{
  "n_layer": 12,
  "n_head": 4,
  "attn_scale": 0.177,
  "weight_decay": 0.086,
  "decay_fraction": 0.255,
  "train_tokens": 271200000
}
Each number is 50 + 15 x the weight over its row's rms, rounded and kept within 0 to 99. Layers, rows and columns count from 0. The size before them is the row's rms in percent of the matrix's.

# layer 6 MLP up, 384x192, rms 0.134, rows 0-72, columns 96-191
104:55 50 71 54 54 59 35 37 41 65 39 47 18 59 54 32 50 38 65 56 35 28 46 38 25 52 38 54 35 76 67 46 77 52 57 73 53 15 52 36 61 33 60 66 49 42 66 89 46 69 70 44 70 36 57 65 39 58 43 52 50 44 54 76 43 57 25 39 62 68 49 46 38 45 53 43 65 45 44 70 81 46 60 40 44 16 46 32 54 28 40 48 62 57 46 42
104:45 31 47 63 68 67 48 28 44 29 45 45 30 67 78 38 42 37 43 58 35 53 49 64 39 76 46 60 69 41 64 43 53 45 42 64 74 60 57 67 56 81 60 54 47 43 24 40 70 39 67 46 60 58 73 59 49 29 84 71 44 25 49 74 50 43 41 28 76 49 56 48 47 50 38 42 43 46 50 61 53 37 51 47 51 45 37 85 60 52 68 54 33 76 33 50
087:49 64 50 63 34 45 32 54 37 40 43 58 57 55 40 75 72 61 42 58 76 76 39 56 76 40 55 69 58 83 44 77 57 48 69 57 25 47 43 42 76 40 60 46 51 46 71 33 60 75 37 39 30 54 50 39 75 47 33 04 55 47 55 38 17 54 60 70 24 73 30 34 53 63 59 46 30 58 41 39 50 51 23 41 88 29 18 61 37 56 44 37 60 25 81 56
086:64 24 56 61 31 47 67 52 64 45 69 43 41 25 38 56 16 25 63 56 59 27 49 54 57 42 62 28 41 23 33 39 41 80 51 35 60 49 57 57 37 48 59 69 57 41 51 60 53 43 43 62 57 87 32 43 78 36 71 68 50 24 36 66 38 37 55 55 45 41 31 47 57 31 36 47 34 51 46 59 56 52 45 59 25 38 63 45 47 66 53 40 29 79 37 41
092:47 40 59 55 64 63 55 49 66 58 54 42 37 61 61 33 39 58 60 53 40 38 51 42 74 48 49 52 65 31 34 68 70 56 68 41 29 50 80 54 44 34 58 71 39 43 58 45 39 65 73 42 33 56 84 28 54 39 31 35 57 49 40 51 59 67 66 55 58 34 65 99 37 30 25 43 70 36 49 40 18 50 53 61 39 20 57 48 44 47 38 44 16 61 53 51
081:45 38 37 36 51 51 58 50 50 50 59 53 60 58 32 53 66 74 34 74 75 60 49 50 52 32 23 48 35 74 47 46 54 38 79 70 52 46 41 36 61 78 55 49 50 40 65 21 43 31 31 45 82 35 62 77 40 54 50 52 51 50 55 32 40 62 52 41 72 66 74 04 60 70 50 51 64 63 79 42 71 34 49 27 52 62 49 57 36 48 45 72 64 65 71 55
135:53 44 39 59 61 24 40 51 58 57 22 58 56 81 75 66 71 40 47 31 28 19 62 45 64 48 68 47 57 53 44 70 47 73 37 52 42 52 73 54 23 39 58 86 43 37 50 67 72 49 53 46 74 55 55 50 26 37 54 51 41 76 40 46 16 72 52 53 82 58 53 58 39 73 54 57 70 55 48 31 44 40 42 52 56 48 66 38 60 72 47 40 40 46 60 56
109:54 42 59 59 55 55 23 64 44 49 56 48 61 67 51 30 59 29 40 74 64 54 67 68 45 48 32 53 40 44 51 35 38 53 28 32 67 43 42 55 50 46 56 57 42 42 72 73 55 35 47 62 74 39 60 53 38 10 62 32 39 60 46 44 48 61 73 55 28 30 34 27 56 64 22 33 38 52 37 54 50 37 43 39 39 43 50 27 66 75 49 30 49 62 71 52
108:45 52 52 46 54 49 31 65 59 69 51 47 55 33 65 46 57 13 45 42 56 49 38 52 41 48 53 49 52 34 37 27 44 58 32 35 58 51 72 52 47 46 58 68 28 39 47 66 67 51 46 53 37 37 91 45 31 45 28 75 40 76 56 74 47 41 65 48 74 47 33 49 48 73 63 54 59 37 23 75 59 74 57 50 58 50 58 54 63 81 52 40 43 78 38 51
126:49 66 52 39 35 34 15 48 65 68 28 58 69 82 53 55 54 51 40 29 38 50 34 61 60 51 35 62 43 64 26 53 59 61 29 71 29 48 58 58 52 30 64 49 39 45 88 36 54 56 35 32 43 40 52 40 47 45 43 15 56 32 61 76 22 47 46 56 44 62 44 55 50 48 54 40 33 44 42 66 64 50 31 43 48 24 61 45 31 58 40 42 13 38 54 52
023:46 56 53 72 53 28 44 49 50 64 14 45 51 40 37 41 59 35 53 61 53 42 29 69 56 57 52 60 69 45 22 57 46 30 50 63 49 31 66 50 43 51 84 79 47 22 51 63 52 71 74 24 55 55 44 57 46 49 46 33 51 51 39 70 48 59 54 49 66 39 29 47 53 72 57 74 54 46 41 59 74 60 66 44 72 71 68 50 69 50 50 41 35 76 78 51
148:49 68 65 73 66 17 59 63 26 56 49 42 38 58 39 50 30 53 46 49 28 53 71 42 91 72 37 54 46 44 37 55 59 49 31 52 47 45 40 62 35 26 62 50 38 40 63 36 38 37 53 40 64 64 57 47 56 55 69 37 45 36 69 34 35 51 48 41 32 69 56 51 89 67 46 56 54 71 48 66 41 31 49 91 51 45 44 22 33 55 57 53 37 46 49 53
102:50 57 65 57 21 32 56 41 53 54 51 53 39 43 26 13 38 62 41 57 54 41 56 47 24 64 59 55 12 59 41 17 47 35 73 64 52 45 53 53 25 45 51 60 47 40 45 52 34 42 36 45 88 44 57 75 61 44 88 71 49 77 58 57 69 77 25 14 46 38 57 42 36 58 58 44 42 48 39 70 60 56 53 40 73 43 62 58 43 50 49 66 60 64 66 44
107:45 20 51 40 69 66 38 44 23 66 35 59 42 33 41 45 37 54 49 87 61 40 59 47 54 20 23 23 32 46 47 26 47 61 49 67 73 70 48 47 20 82 60 47 38 46 67 43 41 75 54 55 61 47 73 66 41 51 66 61 53 33 37 37 66 56 42 31 45 47 25 51 37 80 39 52 62 69 45 39 45 59 33 78 40 39 26 62 40 55 37 60 55 72 58 56
121:53 83 41 50 62 39 71 48 51 94 62 52 52 81 66 45 40 50 53 39 54 43 77 41 62 60 18 40 45 31 51 45 42 44 77 55 64 53 44 58 49 62 54 53 41 43 53 58 65 69 61 49 24 44 63 57 54 31 51 39 37 31 04 45 42 55 48 61 71 48 26 45 48 51 52 56 65 38 52 49 64 44 41 57 35 40 31 57 27 53 66 51 26 64 51 49
096:54 74 32 65 53 52 51 64 71 59 56 49 41 57 76 52 42 27 51 37 63 34 36 45 53 43 48 49 17 56 50 35 73 76 59 42 23 50 58 47 59 26 67 68 48 43 53 32 54 62 42 29 22 54 59 63 64 53 56 54 51 43 43 54 61 41 52 40 54 68 32 73 60 40 55 67 57 96 50 61 38 35 56 64 29 60 60 40 61 67 51 67 11 44 36 42
091:47 74 31 59 43 30 72 38 65 44 45 53 58 64 24 61 19 73 49 19 64 45 67 26 73 82 73 52 71 36 55 39 65 49 62 48 57 43 46 59 73 26 51 46 48 51 72 41 59 49 27 46 39 66 57 45 59 58 31 38 44 22 27 42 36 54 50 69 30 52 37 50 56 39 71 68 49 73 22 34 62 44 32 54 39 29 05 57 33 62 75 61 58 42 71 59
032:48 52 68 47 41 64 44 50 66 52 26 32 53 54 62 42 26 30 50 46 18 47 57 68 71 44 45 41 39 37 42 50 42 60 30 56 36 56 79 64 41 26 90 53 29 00 52 59 58 35 71 33 62 56 60 60 51 45 67 48 57 30 50 40 44 67 40 37 42 53 40 77 53 59 47 44 64 55 41 27 55 56 54 85 61 29 44 59 46 69 80 45 66 52 67 40
103:57 41 23 44 48 48 57 39 83 66 52 43 61 68 60 29 51 55 54 46 44 44 76 61 49 52 28 67 40 47 62 96 77 46 59 50 45 40 62 88 35 45 57 53 45 47 33 53 58 51 58 65 66 48 46 53 53 42 49 17 54 26 41 41 44 90 49 42 81 55 50 26 59 72 71 47 47 67 58 27 44 44 02 56 41 38 34 49 49 32 66 26 32 56 45 41
097:56 40 33 69 40 48 61 63 64 66 50 57 56 43 67 45 70 49 52 33 53 48 76 64 77 55 60 69 48 79 26 54 61 47 12 77 53 64 94 53 31 61 59 28 33 51 16 48 50 69 57 57 63 55 68 58 76 51 56 40 57 51 35 31 11 71 46 25 61 35 57 51 72 31 37 61 57 29 52 52 27 39 50 49 50 46 74 37 44 22 49 47 63 35 62 56
097:58 21 38 38 54 69 41 56 56 50 59 37 35 69 45 31 34 45 53 50 50 38 48 56 38 51 41 38 50 42 66 37 51 72 54 44 55 55 56 44 41 59 51 50 62 40 83 65 36 74 50 40 41 32 63 51 73 49 53 52 45 52 49 74 62 44 68 53 65 55 46 38 40 61 08 60 50 28 56 86 75 52 49 28 47 71 13 44 43 52 45 30 37 57 51 53
105:40 30 46 40 31 36 48 82 77 47 59 26 36 44 24 05 44 57 40 61 38 34 59 62 42 46 13 42 60 20 46 57 55 46 54 41 58 49 52 46 49 51 58 51 28 41 54 47 39 59 71 62 52 52 56 74 41 78 69 06 57 44 18 50 56 73 60 20 45 67 41 41 66 40 36 55 57 37 57 61 34 68 38 58 29 52 43 47 38 64 77 67 49 41 53 39
127:49 55 48 49 69 28 41 40 76 55 29 44 16 79 81 22 17 56 57 72 32 43 57 51 61 35 34 70 41 62 52 57 48 54 42 72 62 36 50 90 62 62 57 81 53 33 60 66 61 39 62 50 66 55 57 71 67 52 59 52 53 57 43 36 36 67 37 31 65 60 25 51 33 51 46 66 56 48 30 62 73 55 37 64 65 31 58 40 73 27 42 31 36 58 72 36
104:50 79 42 61 36 55 60 46 32 42 38 76 34 65 46 41 52 20 56 60 59 21 49 48 49 60 45 58 47 54 40 32 57 38 47 47 60 68 56 57 46 50 53 91 37 42 65 70 33 58 66 71 51 40 48 62 32 66 52 50 52 62 46 51 59 37 75 49 61 50 32 55 29 53 62 60 64 32 63 59 60 54 54 43 51 46 37 55 79 08 75 34 26 65 29 40
124:53 44 74 40 57 46 49 59 35 55 21 34 35 55 38 59 31 54 63 49 56 30 43 46 48 49 38 70 48 36 29 43 63 59 43 60 80 80 58 73 52 58 58 56 44 36 51 68 49 53 76 57 39 69 31 63 47 57 46 51 60 75 24 42 63 69 36 35 43 41 24 40 32 28 58 58 51 27 40 54 37 58 38 29 73 36 43 16 52 30 55 33 62 59 87 35
095:47 50 56 31 11 45 46 82 58 50 30 44 70 47 25 36 29 55 60 51 37 69 57 28 65 34 69 46 46 48 32 51 60 60 52 56 30 44 73 42 70 33 55 47 60 46 20 63 65 27 54 58 48 59 42 46 54 33 56 56 66 75 43 52 45 57 79 39 78 46 59 42 69 37 31 54 78 31 38 33 42 72 57 51 65 33 39 29 32 58 58 62 58 34 60 39
104:49 45 67 67 57 51 72 09 63 35 48 27 42 48 57 53 28 43 45 62 31 49 27 51 43 73 66 41 43 52 75 43 44 31 59 77 52 40 49 88 64 67 50 48 47 44 34 53 70 44 57 21 39 55 66 49 68 35 56 46 54 57 46 56 67 50 35 44 43 65 61 70 51 59 32 81 45 37 40 52 78 45 56 50 54 41 23 82 65 60 44 59 42 64 37 57
093:44 54 36 65 52 41 50 41 67 41 24 46 37 32 41 35 32 39 44 57 27 51 61 52 43 77 72 53 61 36 29 36 46 49 66 44 56 72 60 56 31 42 53 62 37 42 49 56 48 35 70 48 74 68 40 37 39 61 74 59 49 58 58 32 51 62 68 44 53 36 68 72 42 29 49 41 62 60 38 32 37 68 67 71 43 58 88 56 66 18 83 60 59 55 42 52
111:37 67 56 82 50 44 52 48 60 54 27 56 62 65 46 60 53 33 41 44 84 53 63 66 45 54 41 57 79 39 52 50 78 49 25 66 37 30 48 59 20 56 53 48 19 45 53 76 64 36 62 57 52 63 46 67 36 46 56 70 50 25 26 48 55 66 41 48 33 55 16 32 43 53 76 58 20 56 63 66 35 14 09 80 81 32 67 34 65 38 67 66 44 36 64 50
101:52 74 90 59 37 47 49 62 56 28 40 23 50 67 52 55 34 45 50 59 45 28 35 54 62 52 66 46 34 40 68 38 69 41 49 63 16 47 63 54 49 37 52 62 44 42 79 45 42 35 46 37 47 48 56 58 59 45 55 52 45 41 58 58 37 39 34 24 67 38 43 76 55 42 52 80 78 52 52 79 26 60 62 63 57 53 38 51 59 45 72 28 73 84 50 44
106:38 39 38 50 45 29 36 41 65 65 52 43 60 61 34 60 43 45 38 51 29 25 49 38 39 70 11 63 52 54 67 39 59 40 21 49 54 40 75 30 44 43 56 45 43 47 23 40 37 55 58 44 70 81 87 74 29 38 56 50 49 53 27 41 40 67 42 01 42 51 45 57 57 50 57 52 35 77 52 58 51 43 40 57 55 61 52 58 62 41 67 64 39 98 53 57
084:55 48 40 68 37 40 48 51 35 26 47 37 61 23 33 27 54 60 55 51 40 53 61 60 42 56 59 48 52 64 43 41 30 55 66 51 42 49 64 45 65 68 71 47 30 43 49 38 56 36 41 53 81 50 62 74 69 60 53 14 67 39 50 39 23 66 44 54 46 45 62 43 57 67 35 65 59 37 40 35 54 35 44 44 83 36 71 56 71 28 40 72 74 61 38 53
092:53 67 49 64 50 57 51 47 59 52 60 51 48 61 77 65 67 48 43 26 69 38 70 65 54 34 27 58 61 64 22 49 37 72 44 47 55 42 41 46 61 35 61 72 36 44 57 39 63 78 34 19 44 44 78 87 46 35 40 59 48 78 57 66 12 37 68 82 53 55 54 42 27 73 66 74 51 66 53 56 72 37 46 36 61 70 49 41 74 59 30 52 53 53 43 56
088:49 53 33 62 41 33 46 59 39 45 24 59 60 22 21 55 66 43 54 51 50 57 63 55 09 65 55 56 42 50 61 33 37 43 23 82 69 71 35 54 42 58 60 50 45 46 44 57 58 44 42 45 77 35 34 56 48 36 56 71 46 67 66 60 26 49 61 64 31 72 34 09 66 63 55 52 28 65 35 55 76 71 20 58 63 77 72 51 56 46 54 54 89 41 51 46
117:51 72 55 25 42 56 67 51 50 45 54 55 25 65 31 67 34 62 51 46 67 59 37 55 51 72 38 27 47 32 57 72 50 61 74 33 42 36 38 72 63 38 51 76 58 37 74 68 57 59 42 65 55 45 64 68 59 28 59 48 42 29 08 50 53 69 44 48 65 57 41 42 27 62 57 20 60 42 52 58 69 32 39 65 43 57 16 66 67 74 36 51 47 90 57 54
094:48 43 46 45 36 46 56 39 44 31 48 56 56 37 30 40 54 66 42 40 70 72 41 64 68 25 34 53 42 35 31 71 72 83 52 68 34 61 78 59 66 29 64 53 33 42 57 39 11 51 22 69 62 56 41 89 56 54 44 25 80 33 58 46 33 51 33 59 40 49 55 42 51 51 57 13 46 47 47 43 37 54 39 27 55 34 53 58 37 46 47 53 82 34 58 48
088:63 34 46 65 61 61 52 30 66 49 45 72 30 46 51 69 55 36 52 71 59 43 68 52 61 52 51 70 56 21 16 60 54 52 70 49 38 67 59 45 42 77 56 46 51 35 80 43 52 26 52 44 51 54 47 28 30 46 59 61 84 68 39 44 31 71 50 45 43 68 56 40 47 35 34 35 42 58 32 58 52 45 52 73 53 32 58 43 79 57 63 50 47 68 47 18
101:42 39 53 71 34 54 65 50 35 55 34 44 48 59 60 40 42 64 39 49 29 22 41 66 33 67 70 85 41 37 48 48 69 56 64 44 31 48 50 73 29 51 56 98 48 39 41 74 63 53 69 63 68 31 50 58 34 24 54 68 36 52 63 58 50 62 37 36 57 35 48 49 39 49 59 72 59 68 36 55 36 51 72 57 43 51 61 53 62 48 58 55 33 67 30 55
100:43 70 46 44 50 24 49 41 16 40 30 36 31 86 54 55 46 31 57 26 30 33 71 50 40 66 09 55 47 45 65 55 36 65 81 48 68 50 59 73 50 37 60 52 69 49 80 37 36 58 52 42 37 15 70 39 21 46 53 60 42 57 22 07 65 33 64 57 24 70 28 53 77 69 47 32 35 37 60 48 61 51 39 54 43 42 26 62 36 65 75 47 40 56 63 58
085:45 63 44 61 26 39 64 44 38 66 40 58 84 61 53 26 69 51 53 39 48 34 62 40 56 48 37 81 63 50 41 80 75 27 32 66 38 32 57 66 69 48 57 54 41 50 24 54 43 52 35 57 54 49 80 46 59 33 39 36 58 03 42 51 26 69 50 49 57 61 50 23 59 54 45 65 50 58 52 49 73 35 47 42 46 32 55 43 58 17 43 58 38 66 61 53
106:53 62 52 78 61 38 49 70 54 68 37 50 47 63 70 50 54 56 61 42 51 18 50 44 41 51 53 60 68 74 51 41 03 56 48 59 30 35 54 44 30 53 55 83 49 38 14 54 36 62 57 21 49 13 57 54 46 47 45 57 54 51 30 61 33 82 61 24 58 39 58 45 40 68 44 66 51 64 59 50 53 50 49 51 65 57 67 75 54 59 52 67 57 55 50 34
115:46 37 80 96 67 40 45 43 56 45 22 56 54 53 67 52 48 36 45 34 39 28 46 56 49 70 30 38 51 45 61 47 46 23 40 72 44 48 52 88 19 64 59 64 37 38 30 62 55 55 72 48 70 70 65 42 47 33 55 39 59 55 26 57 49 47 42 32 33 26 45 82 58 51 19 75 31 35 39 47 57 24 51 64 62 21 70 62 50 33 80 45 29 65 42 43
099:41 57 50 82 45 69 49 31 75 54 48 10 43 31 58 44 52 35 47 73 22 38 52 30 57 39 38 56 26 38 45 29 41 36 63 41 56 37 43 36 67 73 63 43 19 35 71 44 64 48 66 35 60 64 54 68 41 60 61 32 56 45 28 38 59 79 58 33 26 44 57 55 36 28 45 48 33 50 44 66 40 76 57 55 50 52 55 34 62 44 46 62 65 85 48 47
142:63 51 27 45 50 28 61 59 56 43 60 55 53 27 53 40 37 39 58 41 70 45 56 10 63 67 80 80 35 52 33 34 36 72 70 45 27 53 37 74 56 31 57 56 15 38 35 53 58 61 84 46 57 39 29 42 67 44 42 52 58 38 47 78 26 57 61 58 55 59 66 48 76 64 65 18 59 33 50 68 66 31 62 41 50 33 63 44 50 54 23 58 45 45 74 48
091:49 54 46 62 49 61 67 30 59 16 50 17 74 47 22 29 16 62 43 62 65 59 48 25 44 46 47 81 56 32 17 37 77 44 45 60 37 72 62 59 64 26 57 65 25 44 57 38 63 34 50 63 57 83 33 48 63 72 51 29 51 47 60 45 49 75 84 45 44 40 59 26 37 43 55 47 31 24 62 29 57 55 56 48 56 35 50 52 54 24 63 61 43 51 75 50
110:50 38 50 34 40 24 27 39 65 56 40 28 37 81 55 29 45 28 44 45 36 37 37 45 41 67 31 46 50 62 54 46 61 80 41 38 64 44 75 62 62 46 60 72 35 42 51 68 34 50 54 64 61 21 47 53 38 71 73 24 32 57 57 62 46 50 53 55 47 25 01 44 44 46 55 53 57 56 62 46 38 40 34 67 56 62 42 40 52 42 50 49 52 71 53 50
126:41 44 48 45 46 46 15 55 51 49 48 31 28 45 38 27 38 60 45 42 49 63 38 56 75 44 72 47 18 60 30 52 58 46 47 68 36 33 63 58 47 48 55 86 63 36 51 32 53 44 49 29 41 36 34 78 77 68 49 63 35 80 48 38 58 40 75 50 39 50 32 58 61 51 53 55 67 46 58 52 54 65 49 42 91 67 30 64 48 36 49 40 55 66 40 61
085:62 36 43 64 59 59 34 18 37 60 24 41 62 48 24 35 67 63 54 39 31 61 46 27 52 96 50 62 68 70 50 42 32 14 64 32 63 63 63 73 50 29 58 56 50 37 78 42 47 43 58 36 60 28 72 22 54 38 33 44 69 58 52 41 38 78 78 47 66 43 54 57 20 57 55 39 42 21 17 50 51 62 48 25 59 46 37 46 24 43 36 32 68 66 48 39
085:54 61 73 35 48 34 32 42 56 86 26 40 68 58 46 46 61 46 44 39 09 65 21 24 47 74 33 64 41 58 55 29 73 35 54 38 44 53 59 52 30 32 51 74 52 46 51 41 54 79 49 45 63 51 61 31 40 52 19 51 42 43 49 51 55 70 51 43 58 55 53 60 45 43 42 43 61 56 71 43 63 30 46 66 50 51 81 58 39 64 76 00 65 46 67 51
127:46 53 54 52 47 29 45 26 40 58 65 42 33 41 46 08 46 26 51 81 37 30 57 67 52 75 55 73 39 37 45 53 54 28 47 46 65 51 43 67 28 39 63 65 55 38 63 69 63 36 79 33 65 46 41 70 44 70 66 43 54 50 45 63 57 34 57 51 48 42 44 54 30 27 40 78 37 31 53 43 41 55 51 38 61 30 18 49 37 43 71 51 29 63 57 46
028:44 48 54 58 39 49 43 51 53 42 24 47 52 51 46 33 49 30 54 51 54 51 47 49 65 61 36 47 34 47 55 53 40 45 57 61 39 23 52 42 42 45 66 75 33 01 60 42 49 28 51 31 46 55 57 65 80 40 99 43 39 75 25 55 35 59 52 51 61 68 48 87 73 46 42 47 55 60 15 56 38 18 26 56 56 46 56 42 37 48 60 45 49 51 32 45
112:57 66 55 70 52 63 76 60 47 39 46 45 52 64 36 41 00 44 60 47 36 90 65 64 42 54 73 44 59 51 53 63 57 80 48 54 64 40 26 53 63 50 65 34 40 38 62 52 56 33 48 37 72 35 57 39 73 58 54 48 59 39 58 45 59 45 72 49 23 60 33 52 63 61 29 32 66 43 62 28 38 49 61 76 83 42 34 48 32 77 75 44 51 41 63 32
116:52 43 41 34 48 14 60 67 55 25 43 17 27 41 17 56 24 66 44 58 28 47 62 24 59 67 44 65 50 31 50 67 54 42 42 79 29 54 46 43 55 54 54 67 51 39 53 57 62 56 35 68 39 33 37 88 49 63 30 46 53 31 29 44 38 43 50 35 51 31 48 41 55 41 72 22 52 40 32 38 61 51 49 45 51 57 32 51 55 58 60 57 62 64 86 46
122:51 53 47 64 37 24 42 50 64 36 55 53 28 75 36 58 64 55 45 52 28 24 26 52 41 76 22 63 51 50 38 24 49 39 26 59 46 37 78 42 38 40 53 49 47 39 38 54 50 52 44 44 67 57 63 70 21 54 29 34 44 59 27 44 39 69 54 40 70 55 66 64 48 71 60 62 61 68 33 59 57 44 53 35 68 61 54 77 48 68 42 66 74 68 64 49
100:48 66 49 83 19 73 37 37 41 44 45 57 38 33 23 59 32 44 62 37 64 44 34 29 83 59 64 61 72 43 28 57 38 62 46 39 29 37 46 54 61 39 66 57 41 40 39 25 49 27 45 42 36 52 32 50 88 53 49 60 60 38 53 55 39 43 55 71 44 68 42 51 61 52 63 60 68 58 54 18 40 49 46 87 39 07 27 43 49 59 60 18 59 27 52 44
110:46 87 85 54 36 86 51 50 64 67 45 50 48 47 58 34 43 43 42 35 80 34 43 35 42 31 48 26 34 26 43 41 44 47 36 51 24 39 54 76 51 43 55 66 42 36 69 59 54 38 49 58 33 41 55 60 36 74 60 41 52 43 54 44 34 37 66 52 52 49 37 44 47 63 68 60 41 34 27 51 60 53 61 57 68 58 29 50 37 79 39 28 46 60 64 47
029:34 59 49 52 48 23 34 52 75 41 39 48 19 46 30 22 41 40 40 56 48 47 39 40 71 52 78 57 42 43 51 36 18 36 38 57 48 51 57 84 34 54 99 67 33 04 50 54 66 01 56 48 63 54 48 61 50 60 64 46 48 47 26 52 47 60 67 32 52 43 58 57 54 49 51 50 46 29 48 50 38 46 20 69 60 60 56 56 50 42 47 34 45 50 52 50
098:48 55 43 47 42 67 37 47 43 72 55 59 39 71 38 48 65 38 61 20 88 58 67 61 56 22 15 73 55 37 69 57 77 46 43 57 52 28 59 19 42 31 58 42 36 48 60 51 34 47 49 49 50 56 69 60 66 71 43 53 35 49 37 54 38 59 62 61 47 36 31 37 33 99 71 60 64 48 47 39 69 26 47 55 50 54 50 25 51 55 53 01 31 27 48 51
103:48 69 71 38 62 56 36 74 44 61 44 63 48 34 44 56 51 55 43 66 35 53 43 29 33 62 36 06 23 28 56 23 32 64 58 48 72 58 38 32 49 34 55 61 53 43 80 38 47 67 64 51 49 48 52 50 48 49 51 40 51 36 42 29 73 51 52 51 34 74 28 55 42 73 59 24 57 59 50 37 49 62 54 71 47 45 37 50 47 85 71 33 45 76 47 65
112:48 62 44 86 46 52 65 55 53 33 44 70 48 60 31 58 31 38 49 22 40 43 45 65 36 59 55 61 69 57 65 48 31 54 60 66 73 38 85 58 39 21 62 46 47 46 64 49 38 71 65 11 62 30 30 70 61 41 82 40 34 55 11 66 31 45 54 23 41 69 48 62 35 84 60 49 47 40 64 80 77 42 45 59 53 63 30 41 65 51 59 54 42 80 33 48
095:45 33 55 54 57 40 11 40 36 60 41 46 39 28 64 37 57 32 47 37 61 44 49 53 47 33 40 49 61 50 47 33 55 43 44 76 41 52 46 44 52 64 60 61 44 42 44 79 76 52 62 61 47 20 59 54 51 45 32 65 51 51 25 60 52 76 20 41 45 39 78 40 21 78 51 55 52 43 44 52 56 26 66 31 41 40 64 31 70 62 37 53 65 49 34 48
032:47 52 45 61 42 51 28 53 52 55 45 51 35 79 49 41 43 37 63 39 50 48 65 65 56 26 54 68 37 30 46 45 59 53 49 94 57 51 87 57 42 26 84 49 31 00 48 60 52 55 78 31 76 55 51 70 70 49 41 32 58 39 14 38 30 48 45 33 57 43 51 61 51 75 54 67 58 51 48 76 49 43 37 75 58 61 62 41 01 34 67 43 42 47 60 51
016:44 20 57 67 38 42 43 50 40 68 36 61 52 61 48 40 47 55 45 24 46 31 46 57 64 73 54 52 46 59 54 57 39 61 61 62 53 65 80 54 54 54 74 69 46 21 52 72 53 76 78 40 65 46 54 45 37 53 50 22 48 31 47 60 35 41 65 61 54 42 17 41 52 58 45 50 48 53 61 35 56 42 41 53 62 65 57 31 49 29 47 34 44 64 78 52
090:55 75 38 43 44 58 46 45 57 73 40 57 52 26 49 00 54 48 54 73 42 28 52 50 26 65 21 84 23 48 50 57 68 34 80 62 39 60 48 57 43 46 65 67 41 43 84 63 27 26 51 57 74 59 49 95 52 51 80 45 46 47 42 59 69 52 44 45 67 46 36 47 41 53 67 52 26 55 59 69 35 48 67 43 55 64 58 59 48 55 53 56 28 76 38 56
112:58 25 66 69 22 51 29 52 37 42 34 35 38 24 47 64 61 10 38 37 57 52 30 58 68 47 36 40 64 52 32 45 39 55 53 58 33 63 60 49 59 44 60 55 46 45 33 54 73 29 49 53 65 43 49 63 72 29 71 29 59 61 57 55 78 89 48 51 27 50 57 54 34 46 42 47 74 60 43 52 29 30 63 67 94 40 77 02 49 43 31 62 58 42 44 59
077:47 53 17 30 44 54 69 21 52 41 48 50 72 77 56 35 53 63 47 72 54 40 80 45 62 65 59 85 17 52 39 82 93 42 59 55 56 66 33 75 48 50 42 43 42 53 50 84 43 32 41 57 80 45 40 69 52 49 58 17 51 23 53 57 39 61 44 46 61 62 53 34 34 51 88 77 54 61 42 27 48 32 29 50 36 62 32 47 48 37 59 28 62 44 52 46
027:54 49 54 54 30 44 32 33 48 29 40 37 42 47 60 49 45 34 48 54 56 71 52 37 67 42 53 65 50 17 12 49 44 45 45 62 51 48 78 54 40 44 82 95 43 26 49 35 50 65 86 35 71 48 51 64 47 49 84 50 56 13 35 66 24 52 52 48 52 43 39 45 51 48 51 48 63 45 15 48 81 49 55 68 51 47 46 49 46 30 41 53 48 58 59 51
086:47 82 41 73 21 61 40 47 36 46 58 41 67 28 38 17 38 46 56 60 69 51 50 43 29 44 55 62 49 57 65 57 48 24 68 40 58 31 26 55 84 51 58 57 49 42 55 58 49 48 28 32 61 37 61 45 67 58 37 50 53 47 54 55 25 72 40 54 40 57 52 21 50 83 81 42 34 67 57 60 69 49 39 43 57 69 47 41 53 66 56 64 85 52 64 37
086:52 57 48 39 52 61 50 35 37 48 58 33 71 76 60 31 76 47 55 51 45 47 47 26 78 62 56 52 41 62 63 60 25 08 51 15 63 42 58 46 69 40 59 58 53 34 53 37 64 70 72 38 56 31 97 43 71 39 42 23 61 41 62 61 36 46 50 42 50 21 52 55 50 78 32 50 61 13 34 49 31 43 57 27 56 51 39 39 39 40 37 41 54 98 45 53
081:93 42 42 53 37 52 62 46 39 54 24 32 58 57 53 66 55 52 87 53 47 59 45 46 38 39 54 51 40 26 55 78 42 47 77 64 54 44 55 53 51 42 32 44 38 62 28 61 48 49 60 35 47 64 30 55 51 54 38 48 99 45 37 41 45 57 42 57 48 32 40 48 42 38 51 58 48 43 27 44 62 50 59 48 54 57 38 48 54 56 52 43 62 35 48 00
118:59 67 33 41 45 62 36 64 39 75 59 61 46 64 41 38 38 47 44 82 72 70 55 44 39 25 39 60 27 42 63 39 76 69 43 46 49 23 42 63 49 56 66 47 49 43 62 50 42 70 50 53 68 55 65 69 58 21 45 42 47 25 15 49 35 76 44 23 52 51 45 57 52 60 29 55 55 43 56 54 63 37 52 54 44 44 38 44 56 44 58 33 34 73 59 42
109:35 42 32 51 57 39 65 50 35 46 44 62 14 56 32 27 35 52 40 31 49 66 61 15 47 79 51 45 48 54 69 35 52 81 32 44 53 53 51 83 55 71 54 49 38 46 74 72 58 58 58 42 31 35 62 61 69 69 74 51 46 40 27 51 41 52 65 38 24 72 31 70 54 50 67 47 44 64 58 47 65 52 12 81 68 35 20 52 49 67 51 56 44 67 67 52
128:52 42 71 60 53 49 45 63 50 73 17 15 17 73 64 35 44 56 56 61 30 67 43 35 73 54 31 46 52 50 42 55 57 78 57 59 60 36 70 45 69 31 60 56 47 39 61 36 56 69 72 25 34 61 61 63 36 51 51 52 37 75 57 63 34 40 44 22 29 41 33 33 33 64 52 50 63 67 03 77 37 44 42 63 43 27 50 62 49 59 69 63 17 62 65 50